python train.py --hidden_size=96 --head_dim=32 --norm_eps=1e-06 --qk_norm=true --parallel_block=false --optimizer="adam_variant" --lr_mult_up=0.67 --lr_head=0.00495 --max_grad_norm=0.5 --decay_shape="square" --final_lr_fraction=0.0
Each number is 500 + 40 x the weight over its row's rms, rounded and kept within 0 to 999. Layers, rows and columns count from 0. Numbers have three digits each. The size before them is the row's rms in percent of the matrix's.

# up: layer 4 MLP up, 256x96, rms 0.0737, rows 65-110, columns 0-95
# down: layer 4 MLP down (transposed), 256x96, rms 0.108, rows 65-110, columns 0-95
# gate: layer 4 MLP gate, 256x96, rms 0.087, rows 66-111, columns 0-95
up65 104:575445477496422483480516481524490461492537547454435451501549530479462534507505536546529500523562439453506533508535526518484521556489515521528533494492497558569527466506527473514488554509456541469449538478493441510524478510637513439584466567492487531414491482497479604559481469476487522464
down65 104:580498490525512517499536476536451552463499533527489487422472493469548497524477540477494450531489451506466534586527486559487477525524569430511507471549550533508546508497532475586433514485511508489543481514497443521416513588500489531433514506527548550530528568524482509462614468501571508572
gate66 072:535494516532536511464520617518566498559514507493510569450504500511435472484524536465569465577491564492547389520493482455513507570534479468532490554590534577473440514499508470503536411514475545470514504490469482464528428471494496504536498489512501455516562489500565448525467454485506501449
up66 088:468392496452487461478538462512454559553512516497492518469513461455537538506475508539521484462514451477479516565561516458475546479530417436519501443500499420565553450441552498511504501436531447575449570422513511489498508495482509497416530420462520490448506518539459502504526504454551467481
down66 095:427411459510457501562514521541432544498513483413483497395574460475524498471553490492481483534510555516521453493509482515598552559463451485541522531567454488540496508461422523490482536514472499505497517514458502452518461425471499559474511475448511473492502512581507493554482444466573474506
gate67 097:451550462489470507483522580545543479465517491547458488457514516506423591452421477499488499537564499528525552463456522551473506511511482504522446528489522462545475505475429528433494539454518464545447506518477593458481543550512482458515549464408547542481547553539444421505507533510509555478
up67 096:532499474540509480512471396379423461489497514586445578449526625498442495467516493454436470558465521591487518538463507472551486478491448499519469484477467481545484540534468526513483556511468505455515436559485511504524488462526497488508520474469525484524500546437554505515534528469510505530
down67 098:516560433518486481492445515476511529466574495522529514538488511529536485519537504448507566595445502559435510417539411476573541527546526486491486508477465538454512435518534586484491526484501529500438526505500506471508401441544460537481531549488446477532533504486531546570483535552460509549
gate68 093:480510502507427449458445517495505510525489550431461506399541453500430454475446515510423453547475565502484563555509537510531529503517467466497453537475474461439504476474522477471511557469506490560514472444471486471541528459515576469491569505470472422527463562511562548485443553438522445491
up68 101:517460507440481435485533465508476474493541486543509490523495568452546463459613519544488562531511420504530439486505527457487478493492584470519489513510500513477478498448452497498568512501528554522430547523409462470530446490455447479589420440542461533487524496501488542518509529549456469572
down68 097:528449446488460543517476457511580541490492553525482475528563480454477477525440516524511524543423559402510514549502560460472491454454459545501539498488516530483531570544509519573508489445546475445492441470469476528405516456494565594507457485525535464461531527475541502450531481474508525437
gate69 098:463597542512573429473510540552512509429519484509544444486434514545518443517475525516459529470483496550502548496550518523539519522525410481489493536531492474542531466481464511456530496451460435472468518448530566468505474515480500430495473518448585437454459530458490485450534396515521432495
up69 094:425534536567465482466491500572526502485529539529540514492506467513500495477466488475447561554423553436533483490512471572483438489509426472551457467471549495518480418534580476511481498439491467529508539523517487540584548521513454503535538472506449441558530557504543455507514494402523462443
down69 095:459479511473505449469478529459472477568526448439501465544507486556524550552424506447518460531532444500403504490536497462485500549459487397413489545476439499518501527542586510559551455554555541519527528508530518540476551439520471535495543479470521512498507585464531443470531467479487537501
gate70 095:523494522533467465485480541538552545509514426416481480443431506453479456502463539544485434505453536518469474482529513496531516528511473464496516521518469479487440462437557540482506442525596497431502441487504551472517466483477542506480522537453599461530460521468517563422483589440473466566
up70 097:461525592536498488450474539469482516500520502441562430451505534514504420487424475478503432482435483459575515482552527495548474511523478416533486455485443528497546437444513472505447490525490475497522438542590525463566464534513539482519553458453536548489445575488470496538547506522542498487
down70 099:476499445461529463480502456483569489606468483519528507572535470530492499501495541480514516459482507504423542545500529556436524529540568561494467476489536417540540508438507553435535498448542485519531552521518482463498495542412510498498536536467444503533527565536383513459451503495480519562
gate71 105:465384497445494525436534493495491530470432526526484527485424487494448491498526509572505493537472518500452560497494528542534467526578440446479530498560470404522512455530463536447525471569557397477453533506510469470507462417451511474450459451526505517508516483543532499490439515532467507474
up71 097:562470490454501502516481451513554559518472455462441473513570547471526493529482458498566530483483518556523522549509558448445493476538517525443509500509502407516445469489469568558520482404517458522499527511472538515479462440500502503494514495490631499465427416475452538543506523524529537435
down71 099:530534501526463489540546559456499502494585532521522497448486471471458472502509497539462534559444472508530512465556440495453485603500548611566497552484464480480543532490440436556408483487480516531500443566524495468500512512539500433519516465449440485535496454581500481557494493500443526484
gate72 110:532530514506443473450501547462502579552525539427481528515488457458513510463508560572506449509457528512488487448576502441506468566484479567506445490494449498503507453485534558513455469493460431500449514519551469431557448537470403484481451497474461510428522442515474522443429505524491564477
up72 096:528451579546493530554486511424506399474485471572572561468570494550425430496486474552476482530433577475511577528444534458524478468468419429506526552479477528482484461483492490505518491484566537527502503554562518506507501536504541503508528494528490471533491501487528460574446476489499464533
down72 099:540474601524511542525526562450417547519470523523439501438481527454509600486493534561489490464472441465571525593524518489504497416462505475543493469502553500447485522497496495500496461487480488438526439474548514543496505620457486557508467494472552529534501515487525482509474472459559506556
gate73 095:498469566519554447507504508524471429501461513510523512512573441494467556493451525462527492492548531555450497474447540437530580524460571487524514497558533485454524530534516470538504539533537485595514522522416558457410449502498511512436452524483473481498495542517504498469532541563462427420
up73 101:513439481514503506436491551548512542518497454498480480449437476563484530491505502456489512448550510479530506463461452523433461475450515542530496571528537506478507549472508532442562587477526532481569534551509510458500459470528477582656550469477511519476462453444488481471527548511448480457
down73 104:589364507495540490480483452535554476563566445527495498499542440594465485438495506475524428514465487458475467537496468473454490426443527523524467531470510533528532481443473488499566510510487486530558564501519516523525522453530425486546514528500528522512478549529482511514460465529426495577
gate74 090:566468535455463464547448549516497493539534490490559478466478503462501537494508540501467502507523464493469429511592498434517517531567470466529474462540496596478623465470465499555493481440523557466520546434475522445509523456538549541425498442512540503507471487502453510555526519461537434457
up74 104:541418535477515510501507542434498540470498507428491458514494552468506577439545497511495464548485544508523472528563522486479545508595455542474428531505443560516480464426512545534559457444472531550482428497427514509464508455508507572518552497490460520556535517550498495422514544490529431478
down74 102:512468540538503447518551576507512496485443529403524450507506497572574547481497519519531511502521489462436525529577490517558590605547492555544537444505523498524532521551482492567518510505421553542462452532535506479452535477513498576521483522421490470502495494459488423518528480501470480471
gate75 086:446521532579504443494516444519515571498456538507538464470511546460522545469518481500493566561492520508500564448515534428486492509469456445471480550539533511400514489556483565518510495463521537474464500506478563507538557575511475514461564566455504528474507509392420481483475541524509422509
up75 096:426515455464455546528519537450496489564522456474412537514508456486564547516444513464492440454509538558404496519438542579479470494502526523454456519477398520546496506494444476549482542553551537559511446519495516525431513508495535552568505484506461501487529514492512431565533487544473482489
down75 093:489527515466418558504542444504471535479549507538524484513519503531519417490476555539470539454453494470520560587461537527504518428523496525484519554504515459488486501603491548460501437536547517512488501486447534527518478478481448515510512533463500439481502549434481484459466428351482451474
gate76 085:517476513524511536477556526517530551436509552512593483476531519499500530439503562512479507486493541535492550489561505553585534510486465420488505542513400464526472463479517443474520524475442400453591513524433526485498519475515486483495532436514549480510576513539500494518522581558537540556
up76 100:568531547517469550517520429546541486551493469536528509524447536467532475496514459579493495396484549510488521437554443468479418486473478442568465551526479496570520478502501500500520513525520531436523536495456504489539500450461536422485538481529584472450532529461488521505437553551441568500
down76 097:536490551559480514530566482515502499442514483544505500531515539503572589527495526522461543485449477556513540445480506451510473476511473557547524425426534497529527429563507495438460559484524523470483464519473438516572503490479459483481463557574469409490432511490488555506455440556521448547
gate77 103:440523448507552562512519509519515471504504465527531567458578498508434494476534567477452427511503561472486530518474528474517558535538479531512508504607454475541464559422502506560537542430473491510543513550416470516498554502484515522502472496540483498472466530488564503410453535414489524552
up77 104:441482503514506488476469471436507486469506460495478526503513424464568573476542537551476449493454546494430427447501515513455504483473508476420545464531500488387522492445554527446495502484552530543403495495571490542457490412482508499456520447496467496522469475449437515524460509514551481564
down77 103:530472478450519536511510546494443490507508441484490534567522486503364517478488480518475487558474467495478431522544551564519509541494539527500521427519544449539502497574483558464604544490467479485504511518478558542532495471450552524544535404476550505506538471492501499444524521407539524445
gate78 101:490480482481542508558471569475452446511514447593458560469509510474507517407510513498517470616463451544489566584488553476529508536502496462501524488551532518556539521476511482465511474488452504556495530563481491488442533476462470466456562429564543452456510493466461463579475525531540468515
up78 103:455451463526534511489463500448454512475480535531421453487529418525508473514466494473556544535539496510463474498471477564516485492405527549446467519555486476538448519521526580465493418510501443415435475469504490504520483470465504480575527530580546514493508520514516501461436561459487455602
down78 101:490504555495494523523505492473478489467547435548472482443508460457542613471454416454518489497492487430512467476566466573504508534529527499458481465441478519456464499541539442454592558464520507457509536532523503497566453519424442525458514423452525468505531556497468426470463513482504534536
gate79 100:552513494512549490510562463438548528488555469533537468513504485478533500489589597484498527441456481534539475527484452482504577597517496451448516537483520491538447514480531568532441505482539511501442490460524494510501500521442462562576465534527443493537555581530520458473508466394507524484
up79 105:508528421558534566476476592517554484501554455564520497497546496554539544533477580548523460509453482460537500566461532505489501543500501511441493413497558449558520571562525488551475543478482481555497538549535510446563494521478469515507537462549470489531475511497545509552441452471578494494
down79 100:415488441492472479515462521493504467493534533548514543558487519491494608461486605550446537510486496498450482518514529546464524597495438543450476468508478552460566545486517508427589478520492473465496524496524510540491507492493542478557543463515518517515515510469445606465500516511531576563
gate80 095:499469517505501521502516563441513493515473460517455494495515534501551616550518570468534506567524556535426539512477535459510587566506473527523558430492453494461534509497532571545507474493536551476464475474518493537467444393547503481441549451500535464544476436430510498510506502541491456454
up80 100:528484498457443524495463502539518402543523552516513508525532422562525484466450503574486536436549495444452447496506537570591559526506452490516503527533468500498540423549560558554479438490535485500490447466540480544502467485484475462529480487400534481440473485521505471438487561497480477462
down80 096:566519573519521452486539611508495469520502530477505515426431510488474478484493480511541462398527541591475508510491486452507559557499480470483556509550446505552453491461465499527480468494531494522505445518514495490492540575541506452575482554443511557540599474506477473407498534504530511482
gate81 098:463496592512550438538535524509446547550454456549496539519493564471533536416518537607507472562494484486513455510482507508464563533559514533504568483484573495458602493527505513481525489474538520543470479475529429437423470509450501446506561518517498463515493527537540476434491453510491481516
up81 100:521514494469456568538469519589518519529458470498413533463572510416530511492463502561525454508451507504516538571597495435525514478454515467513544504465485476489469435461483475495446521462570521548521447513501503513463484522461499493481556531513519542494391599559468444499467522496543487510
down81 103:493519474452528522480465491558501445518599506517513521474448564473449567523476486575595535482435432527457490513528495436492483584532528455571498543509510476519428493477496450459511492441501495508553477535499535581390554484541525508502533540478476501526513539451491547492456515446514514475
gate82 108:474507420499475512542550509503450551488549470460544487515476441605479482503555560560443565525458515482479519555520543437559545554516456477548512513509500471510516512508546543449524525492459485518518449506541492509494466458530486490460456497515399434478540616520569513464540484529566476491
up82 108:481492473529501504493476550543453558463479486438415486534550520446547412541474462474458521518471542418426503463517532465540466481439540517513483546529558498567464488505446488506472544548467463431542495463458475511511502482518495488477429546422498504415457489456440475542525544443473518564
down82 105:496473494568451549469491526448501513437511477526474405513571523519483493687520506524510546487510502420483481591535521506439498420479497441537528500531460521472466493597453468506502467510531495462496480469493486497503466533448551568515519510492515498490464554486545500532509521532488493480
gate83 095:523487462557509470411458476428506453606534534473531490508526550441470489447527576569476521422454496477514462537483535469481545542568497500463530531545517503506526451550547533539500567529471562458520495500519546536495534485551521482533501541541450458494533587566499561464465490455508474519
up83 095:572497499416587524528548476451483436543469484503546440523539497491516537479481518587502517520442438504551532539538495467473501537485542428528557501492511449533471519454453473523527479411569486514463492546542546506481516506533535504571496467526491535545428550442452485586491478499557460474
down83 093:525455553498484452447459535442578492486445503512461531516460510422487488441507513523491519514611489467431497473489530563534485495572496531549521501535487511565516447476526487507523554556531476557523524496530473507391549476483491433537416524500469491474592469519481533517449506488588513504
gate84 109:481574526534505530539573466505558514493515462450404500497506408516519538452507526495605471565451511453430475468542462498512507548507531470496601531514484519565507471448461512519551505525470516491554473483446460499444488461506489584532565471448550488467479482514530529460485498439533501448
up84 109:517520518444511505535546505534562526433476502439507516521535585569529512521463488519528387483506529523542527541482602516543538510532505493553469463504472525471449480474429501481544505473549540444489582472481421424483511413487503536439451510534570473511521465462481514452543499488470496538
down84 109:509437494622502464493518572522477495534447491535485507504467503478508520501504463495546444539504494556424487486528586455486512482558521563532496424499487501542475495474524455501580463497456446544475476503440480512478535397524544462510561457494506531501508436549466485513629516517536479488
gate85 091:449442529557472538439500548541435492494461559500509517528514539460503510481480493565527574483451488466520496439424434476486504488467434454482478546493459510464558507553489518480471559515500436418539549456476537457532492488497370495487507540583514474493530578491568484498526467479506532480
up85 097:525490497628472526483559532451395484490488529571505517589530558514527532462485506504446520527519485512487454473495520463531515494529445504474556554464456545434513536555559547509458509521486423517566520475513482452485467533515464497465483485528535486469535535493546483411497454505451588541
down85 090:501477478475538503514477421466534573564480555484499499470499496509528494457533502501562398425503533557578539398488520502522478496538591504508469526518571457500561501493438471545503529469393509480484534520444457470497480531543509532462515522515462485534516449523511523497457443511431448555
gate86 092:547420404487443539396470510569515562504537429549448492560494530522490449518509549566481519507458525519483520519539575536515520517516510476468504523469506549462502464451539510462493498523542489594499439488471489429499479482549462604504529450549515538485512490474470511433520487495462488447
up86 101:484564497497539500507433460492518429547495538560526596535517512479448455533506527484523437489571523465520576378447478566513540491477509525527508551505448493472511563480488471520475551523521548474477480501523525517405499576483502477471514503533537451546522505531473472612450537511491507530
down86 094:533572459514478499483473469461466486444517469519517462463536506498495479449527522519526431515494480440491472484501505469495543462431448460448388519487473509463503520590455559515556490457492491428503618530401494493452508520487500540411539492512547462493495537509494483395554493517521481516
gate87 105:487443482467459496438515505516554528449541495500422472549490556442503509491453543524534433463488502506534458468569468446499485571490516546456519463546557529445509509489505480506444547510570567432536519431509585523463506498507528488560560475497527552503601456513494535464431507514500464430
up87 111:514547493426509442562536465569522601524461482461506531534512547467465447534489499455428477572548472556523576488488505503516488503455485539542499451512476486535472480529423556453494486447412522459497525553515531454498473525525542459537450523535418502469495512483438508510488440500471548421
down87 105:480557472567527443533498594484509477534468476503534477422542489556512447519539513486442501500526427459495486501455526517498505442494544446516535566509515491486480436464458540480462478492530530479552567522509473515523506499524446437470426541425481578499571443550435520439474526514413482528
gate88 090:429527539511521459484492549461536526555459501434513493543526453464503498502520583532493549538453583497531505506536482448529571534451486498447493472580551418500527498478542523481595522462523459483436495444517518437557505477550541487510500508491419463526503528585504502536538499496578439485
up88 097:461564554516433523478460493471476431479450504530464427472503499507436486491530505497508459546419439500469484415525556461531498532518538423524563576477525535608479547466438499495479483484492466531477490537480571529459557489521425506521461495427496536511526513489509532470545468426460496475
down88 099:498454462478474437509476485477473557463441525511534536453516552524567536486504579526556415572431520495515474489529547529545543655522486505532524519592469496479510530542520468519458497513497487488523485499462476477566537492520413523517510522515470507549449518477531552522562504463499471566
gate89 086:480516484505442545562546452499479510508544511571468557531510498544483513486568514436530438512518478434451565451453475481511490562519465483562471522513498488586596606447485524484440568504532485487501533506486560464429508561470480469521502542509548516455557542443531524506527528495542543483
up89 096:440452470471490498548457570429528505529432508485518538498498462593469491509580459492476490483504477533479585508514438523509538493525531438512483612519469475458503496433541562483484522618498500450476500449447467480513511497549483543513473465454473499493487522462521518587549551492474567509
down89 096:485455535465484587609545416520463485519517462523471482478426513508548486558488443500548503456534491479495461571496518483474457402444481526493494447447475532552558512524482440507462538532460502450548506573482475479548526455511528487453506528490512556484527510495551525422475399506491482504
gate90 100:501460540490521532390572469452522526439470552511461568472516548472507496486494511534565471551483557484491482484545588485507527526501434499535562483487495540556500448471545448529516441519468450504449467478522486535536456528532398493468553477517541561483491469487510505527543488555478414424
up90 091:518559538511467490489458503487528465509616492540493495417521495494557539548537524471491566512502536481482472528525505491521492565491523466518481519509593520541507462446577471561475471547517488549499472550475536472429564493450453414509547565449542540611454477451451496495508522505495469489
down90 085:520456572485551462519476490519510515430489539547552480505551542534522516458484555511481549503510505510482485573505550496532562485517483598558552497528478465544569505464482515404542474491468434520523472488453499502453498509498517517501526503443504570495491372553462480554454496561565430466
gate91 106:509517489461381364414484454524483546529542522460499553487487473506530598521483538501535477572506536510494547489526512507508479524576477471544491520505542488513464483497562542483464483504433530522501554479426532485547468489492489483481504538550427500412452510487500543485514547501453442537
up91 100:467526471489550511527422592498511596514471478413452501525481416429548522504510488492484416458503464492546481511522487453545528523449541547436474480485451579502495543498471460454488424518516498516507428530552507492448468566508538479531512529540441486543482453565486479443475442493496508485
down91 100:495475472535499438491517524498537399496484454527490435504552457489600530407408459491520473419546459562471463427513533478454503467562473454492465475495482492517548464467499556507556494517490507497485560485520545553474546483538457493469502577500475410530474471490509525538458463501477448461
gate92 070:531465461541541524435544530573438499461512514438472587469544461489543514501483600504536506484475484538484462506537440461521600562541499515477580535506526543529528472492500503559452522530465468541486483422474528493526502463524498528489526453458526496517620518505521479475427451473515439491
up92 092:455497488473439494550478447469538549521518481543494422536508453474427536498452525561451461465455554456456547485475540509551508547492447437519515462585488472464494440467534577488569456440575509470493517560477472506553468475532452524440481473530495494536440474559526442504531503476439535482
down92 101:494505466452462448543479501499457479592499546504491471530498469487462591462497583531519426485472545540490496467506503472536471575482515498521556504632489497507469517453484553536561533502598518451507459551513506491555487506536388484489500491492547525509519467542489418469493468463472510451
gate93 089:471476542491496520455534487508508501453484489462539512489512564524500551434549505541434493508474528522556523474477467507544509503491492428466547474506574537619485469477499522498417481549465452483472487509424532452472422510510474467499433535465528526480557599428562494496547460570549554484
up93 094:498541516508475507460508477470504540477465549453481508500381494544426522599496430544469533519499536511483488470506470485410446457451473460515501483467497503533431446465466544507498504333492504499531509494467589561495502541513485513590506465521517474507482512500496523557490497521536518494
down93 097:490462464493392458483489482509495561536465531493522476491469482488514494467493448480540477565474435505516596535504517503505476494477519538566473506461577590509450485547500528458583466467519557493516485557487452447510509523419580508496488540444433461503539476523478448498513523398563468512
gate94 098:478460529496526425490501467391554554585516497482477556523604508510483543451479565504427432452490533504479482531536531481467467548479519530576551493519561529449532501519472500522455483545452549521524481433485558516478466509565472524527495514455533472541546510461495493420492568486497446506
up94 098:512491461467529595429458489542499483531523507566532527556443564466562466540559532444495506408439439509479467572457497488570507534459548566544503487525518529503444470515558478551479495515538529537489450456501486551471446507480510499470520475481509525613510517468445461524485493506468460436
down94 100:437385548462477558508410512470558524407483502516486547497505477506524525528481527553443537478453487464496540480439536479450510524453558515500489514487472540503475539540566553480507493597449502515538564460487472487582522494485423551531546496507499490482436468522503500425461451504531545507
gate95 101:548495534460464493433507523488418441555527522542448477525534515438440515442539580472550469528504396501528497469464482463487506524515498518550542513518532521545499507482533506570488468485476494447523535467485461496454523438540517459530483431498518496509540413442460572506467424503404464456
up95 102:477544474445463501462525500448560432509461474571514561458507494549495479560427480471536424520476584510476535476446501502569500495484557480466455445531500539565494508474462493534480454541577519536535439465514426504470466439518555493387494523571504547506545552508482515513497482509542486503
down95 104:467485561470521493522484508491483474471498573519536485467543445443484538447448515467482482546526527500455499466406519483520481577449567506586561560522504457524544507461480423498564475475436558539518515470467539513540517612540518482553511507465579486508498556560544497543476477495538529465
gate96 116:430509523469504444516532536447556492461485524447421497569506499451496541497474551523540498549446547485472433481513531470503567558538499500545527487509612479527443510433446549522471529435532546595488465446490501487524495551541457543481503458499536492429518491538524486496541451432489445494
up96 100:458590569487474470471559510541518529568537507462475454432469501495443531539522498492444466462514469511412507435480485477515496464504533482508482582513431503519480506479596435509513451505435472438488450523446494549458449520522560461457539480483458506486555514492462567479486533506525404529
down96 104:467474529494457496464532562536524528457494479506485539513501492544490445438491533510472552527499494493380485528515430511476484552395500519484561452523434497525465508443470538548608522479472468527471484482523491498507402425463451411532489514523483480518499477511523497510388547514519464500
gate97 102:517512467578483505498499529490441497532557513571502547538489508447478556456554511561469450484486543516510565537553505483490503512532438461474499480454488447471480499475569463457461494452520549476523469534509508516522577544477500502479546462555532524477595569623485483444432494567556461529
up97 097:470466480422499497533499496421456540516515494458446465495547496524490471532495457554536489456466495412503519479511576428535514489554451552470495549498504554541518509476467535522599413530417564471449413518553529507536486493491492561535496515456513480512542539493550556499494571532484507558
down97 098:533461505452495564473524570524454438462542463491509522481515478565539509442463538520472517456457554491479452508513515528458496595467477585454500555495488557438529505498572487441552594500496541477422542500515496504523463524501407545517488508468547448479503426492515512573451507538539502483
gate98 111:502493512450467508504579568463459526520481515494496511509545432516535597561479536475483520506476509541452548486569516447496531541520487443492474504481473503536493494417528526606456414480479441545494477516500529488471474480489437528501488445469480444477480527476475496379423444570524536507
up98 101:483430487496471477477512489494494552452516539403546485494427458417486543503506511540471481501544461429519444539576604567482504527520490501566497526500573552500460548444508513450501570487476479511537522408503590509472473474515498556503525512517519510482542513531435569492528521526541470533
down98 106:437479544489475473447559523525460530551532497484535475545502481536466553432439514472436484541561467467468430499522453529543547504502491443522497491509549492487513504487563489515486536455516523520521525482511511508513455516498424495459544526454528482538505635418453486494400537610510473531
gate99 090:463543441478449486468514490592459446541577486466539546546515476483543523511470502550462510492479526481468491580461505558460502529462518470483606489599512518490458474494507502471513448470543531488419515502430465486498546513493490480521460520466438474458440587531493459490543502608525519498
up99 101:517571583520499478506559487495460485521520549467521513529524500510512489582517423523490509485523505504494519506524380488551482489471542451450491442526477447478563519497420467508559518539483504486440572496502453530524431558447525502471435544509525496513537476591520403579495477501443519489
down99 100:513529481584492591518478472471479538539457486531507535499461525580486506502511508459472439510486497454423525446526519510473463450529520542466519502421578574547470549593577471584449463561451473558482536502468487567521511487477466555510576529502529462503500528531521546494503475511480533531
gate100 096:457455450435444437597561534523493481426465520472522462476479457468509503545517500557486442509531492524467510575513553462487525504586384487486496482495511501442462489439548504471545538495558488549502508461512435534525457460564552512464508464515472484419500483558497545496485522471503431515
up100 097:507506496527515490498554547529480470513491523506538506512442486572530438516481562499512584477572533447449524531547450584567529563470538555472536469563476497486523492499529499529476475592482490515534572490466390543518527527406471438510502538539546521533505525486539502493453472443430494497
down100 102:527481470482493504466466539493495565478460506455473516460558527467571477523514502445508469559473560514423510514520473532524531606489530407505502570553512510457468548416485502523525453421497488529425439500514519500475498616539482518471463508461410531516490463511510492451542541537498546521
gate101 078:442540481383505461518446508473550512488451455517462449415476517536498524454459519541463567537530531481494474549532458460566468490508505519443441483526480516483526462501478489506443485558475513464413550482529491438492540554432517477549526444503497509410446505507475518459402458483523492464
up101 093:563466512460496458447555506556415474540500495552491448525548503504562487468507480475563468490519507440523505408476524503502516537458506496487459433505517415480520566528479490521557583486527460595608478433513454510517441456457501504561507512487489542547557550510482533532547484504534493504
down101 091:537518526526506576502473469529528506475468491501476489446543424552499496446487489497510558422472562438535476480455524521500481467460495485511511374495482479478528524439435551537443476567439466414500506467567540493553544518470579532422512456514438447471507473530459490504530499456526495466
gate102 113:410459487521485432504539505541504462566501549528478472511565467495483559489578518531459485541450524570569440474483485496496538542421497446462524506499542468446519499467478555535533530484564511512456529492421540483495381480500490513558524496497503499521545586485499545523460505488503406523
up102 105:495485486414530534543553480558504434503514522516468506468528491494493509497470534544565446521483492529467525475569575504588454493435503428514501497460478546517519461567549469499462416419462509493430482483507576461503464521476496456526494451430454520465473550564518547523442477557530440504
down102 102:545516481440491581533499483511420543553502474488489518454432501523531490505485471481608477526526517561519478509523461492528496574504477508486515469525461526508502512538445359516445490524547504546460482563551521479544557548507528470503564473547496469519512487529529467467617487455546479550
gate103 104:518530587558444398507488508434500518516462511498572473446522472549445465451552526532551588508525486518474515502494487466455510527508549500486507414514547527485514526526528536528488545460544459466545481481466536390561483453477501526487514491499495467488552502576558506455515404541503490555
up103 105:498553481510540487481524534504500532461503521564535451471477534442461513493503490502526543549533545482389490448510526425458541504504478490468479456446376512547494561516405494527551469501422533489473510482540495489470541561527451499539612512541509409506506497534481510456452477509543499520
down103 103:453450515493547557584498528512471468390481477431564510500474522462554552511476469559488573400478497539560506496535549506519457596467472449524476475556473563451523469465419521527502523488510528472508483545540505513510492473519504515492539485522474527503522577472492559545438459511449454487
gate104 091:478482503528446486483488478487488521482518546508564456511472461494540431522533522460486505515418514489471495501477449500563457508442453456542532517526532503575563526523498557481533572490434445483452562488438435418475569505501455553446495463546510462413482467477568470530520419437500526471
up104 099:515437473533537509520487508488438479418501593546510468489535505466554513499541496501458563570411538461501501441557544428506482497517492462594571519487502508522486513484513482486418538499499394506539468566493460551460501541532490497549586468487462495466515486482494542578466477515521454506
down104 097:458420479489534441514514508522501451576556424481504515560490517484524519403476490527523409485499515535494540404511422481443439464538514544543555481485518500552503502522545529453506517533493560559555442508525527523470542467505449417515548467451505484522460523545459478561496516504547521451
gate105 104:410496552485443495512607447513508497578527526442480553482509536487453544527514527494413494528507518460541471478527512468493519528512511504545478526467558445542506477450520600559466545484506476574478529545481457513501471548511458485485486522387486492432445451521508449435510478490500545455
up105 106:511538491452497498399544533493464476502427493463429526547544476545534482534471556427494533493529429504491523480548514410555501517512533487535541500460465500556523481491459535503531522494491481464574482402484423573532592507528502403499520474513497520486552445469512563550526523511516488472
down105 107:497455459505535473470556528512467465489547598459506519490542553538451490412428463533522480439512529524475487491460427478503482610510488516475491405518499490489474498532462433546477479401548497478601458542452519540482567509524490467543541447522542532488471515511470535549493494505512480474
gate106 094:443425500428477504455475493480528524489512511510462563459485522510503494454473563492528500540558468470512417400449474480551499549529562505547527474552443475518569500528493463600428531531466561475509547447482530471555451554514455545496512523543512517459492488503424547500465479501466487427
up106 098:511542506530479583489508566498520495542560459455488449504559505578391477495526472508485498452516431524524512438462508492503519484535493436581522549475448524469481578492474490561434580550498492519573535536477470471523535503544460481529442489464483471563498517557488523430518482423519505463
down106 097:454534481449485479501464425406488524448498543525558528506505515544540538341534527490474528471523475443483494514517501544511577452500486440532542455517526575492476542549569467469440523486532458510491505518576504499517494466551533455472529531426516554504490526541545561511469502520491542523
gate107 082:525509524524530473437490520496517570550483490537515530523447465513457550526555527492488464618463439599509504542517511515469473489535420446525499496466505500474509472533502474433512447459494500534596482605519587475516500463523477476490446491429530488456491467441453496571486450464470514524
up107 093:486502546503504479515486550516505540451478434504537453471473507557494502600459459480469455502520504499501407486495468491552512462431435434440496494514482488536540500424503532566548432533455543499562513565552488559514448457543474454502552412448559458536487484457462458513480490524559528476
down107 095:509478445452458452416485519461501474476534461529465498572437507501442502384491487558500474526439507502501563549511499456476506461480561567549492406501477509474523472576517502428501488492521448496546530454536492458461508505540544463502466542538487499447480578452560554512475494552501496430
gate108 092:518465560570485532560429603504462531527489520497526453495570516480508500491516529519590538476511603460497578471500523397467541517531510456500480516511421538466486538440543485515507471542523516518514459497557473512452481449541529447473520438538504475486486537490455440540479451569529501474
up108 102:476483496508503458558480503456425527531484554415514546474541428464512556485552533486471523502484534580547530591553519431582527468511500555492512507456513528527488505515513437480511447488398475553468397496540552494502545544504492485488478423491514537465500473499477476507421497523481493564
down108 100:517499478517492547484442464467572489520502387460483517520476489424505508464496495558530548510473589502537512426473547493484448493493552513490474453526347533482423567480504443509447531463540526520425487520535474464486520463544556469508490501532549470488518470514499524517550500537428515502
gate109 101:563491477511579499540509480508503474490574486484585483455533492489516495521478532548561545555529461517477437451527533512561522528522476469515511493584534591504546422497553504526513533542528510469548519507425510468461523537524487427403446463496452471534490514473501445431528479478584444490
up109 104:454486497553496562527535571508484483548537463476477510544487492547553542457489515524523560453535435436490513534404439502452518502502591553545523453468455496469483441521486500495488534477487560532514491433529529478499488538467501447471526471445522475577522558422551479578525441525478449442
down109 104:505490453515490516458526422474454443519451454515522437461474524505539515531477488459564442510491593546474420449503483516528502462539449539518477466496479520576478525476556470609475531545433526527455505495540501439482477605489519551493451470541540558482489497513410503506523519503505563484
gate110 105:441514480504488518491519500458469448480443520489507513411548460540518552482526528528491556516553519542554437425522467550512516536554494443467535505565490440508595499550531443502492476472505456489576511583426532444485497425483470384524530501497474535509522566472482480529475493551507504516
up110 102:490527552507521492488569484575462489494572530470447437488494535472485481524432481439500564448521525477470478515469539497462488509615517457525544553513423453491456496494560479455547449570528427462504474515551559508440517509481504430482464452493543544535483541510496486507491526552582500431
down110 103:556468524531516450476536527576450489612500506499512560526521552464490465521461521580533430496536535531511532489472564527451507462545467482436459520494550493480365526519530510456528505505524490469573501554495514488439483506495457475478489470470549604515518560497500549512576535489511510505
gate111 094:460493504475508436518538536536486449530524461522505430476572431506483508434463557488459526495442509555467484554593557510561542563534498538495572500503557515550503467541447473535526465517447532520436491457472498462524511445507501543568515450465430536414526538493513476506472445555536469465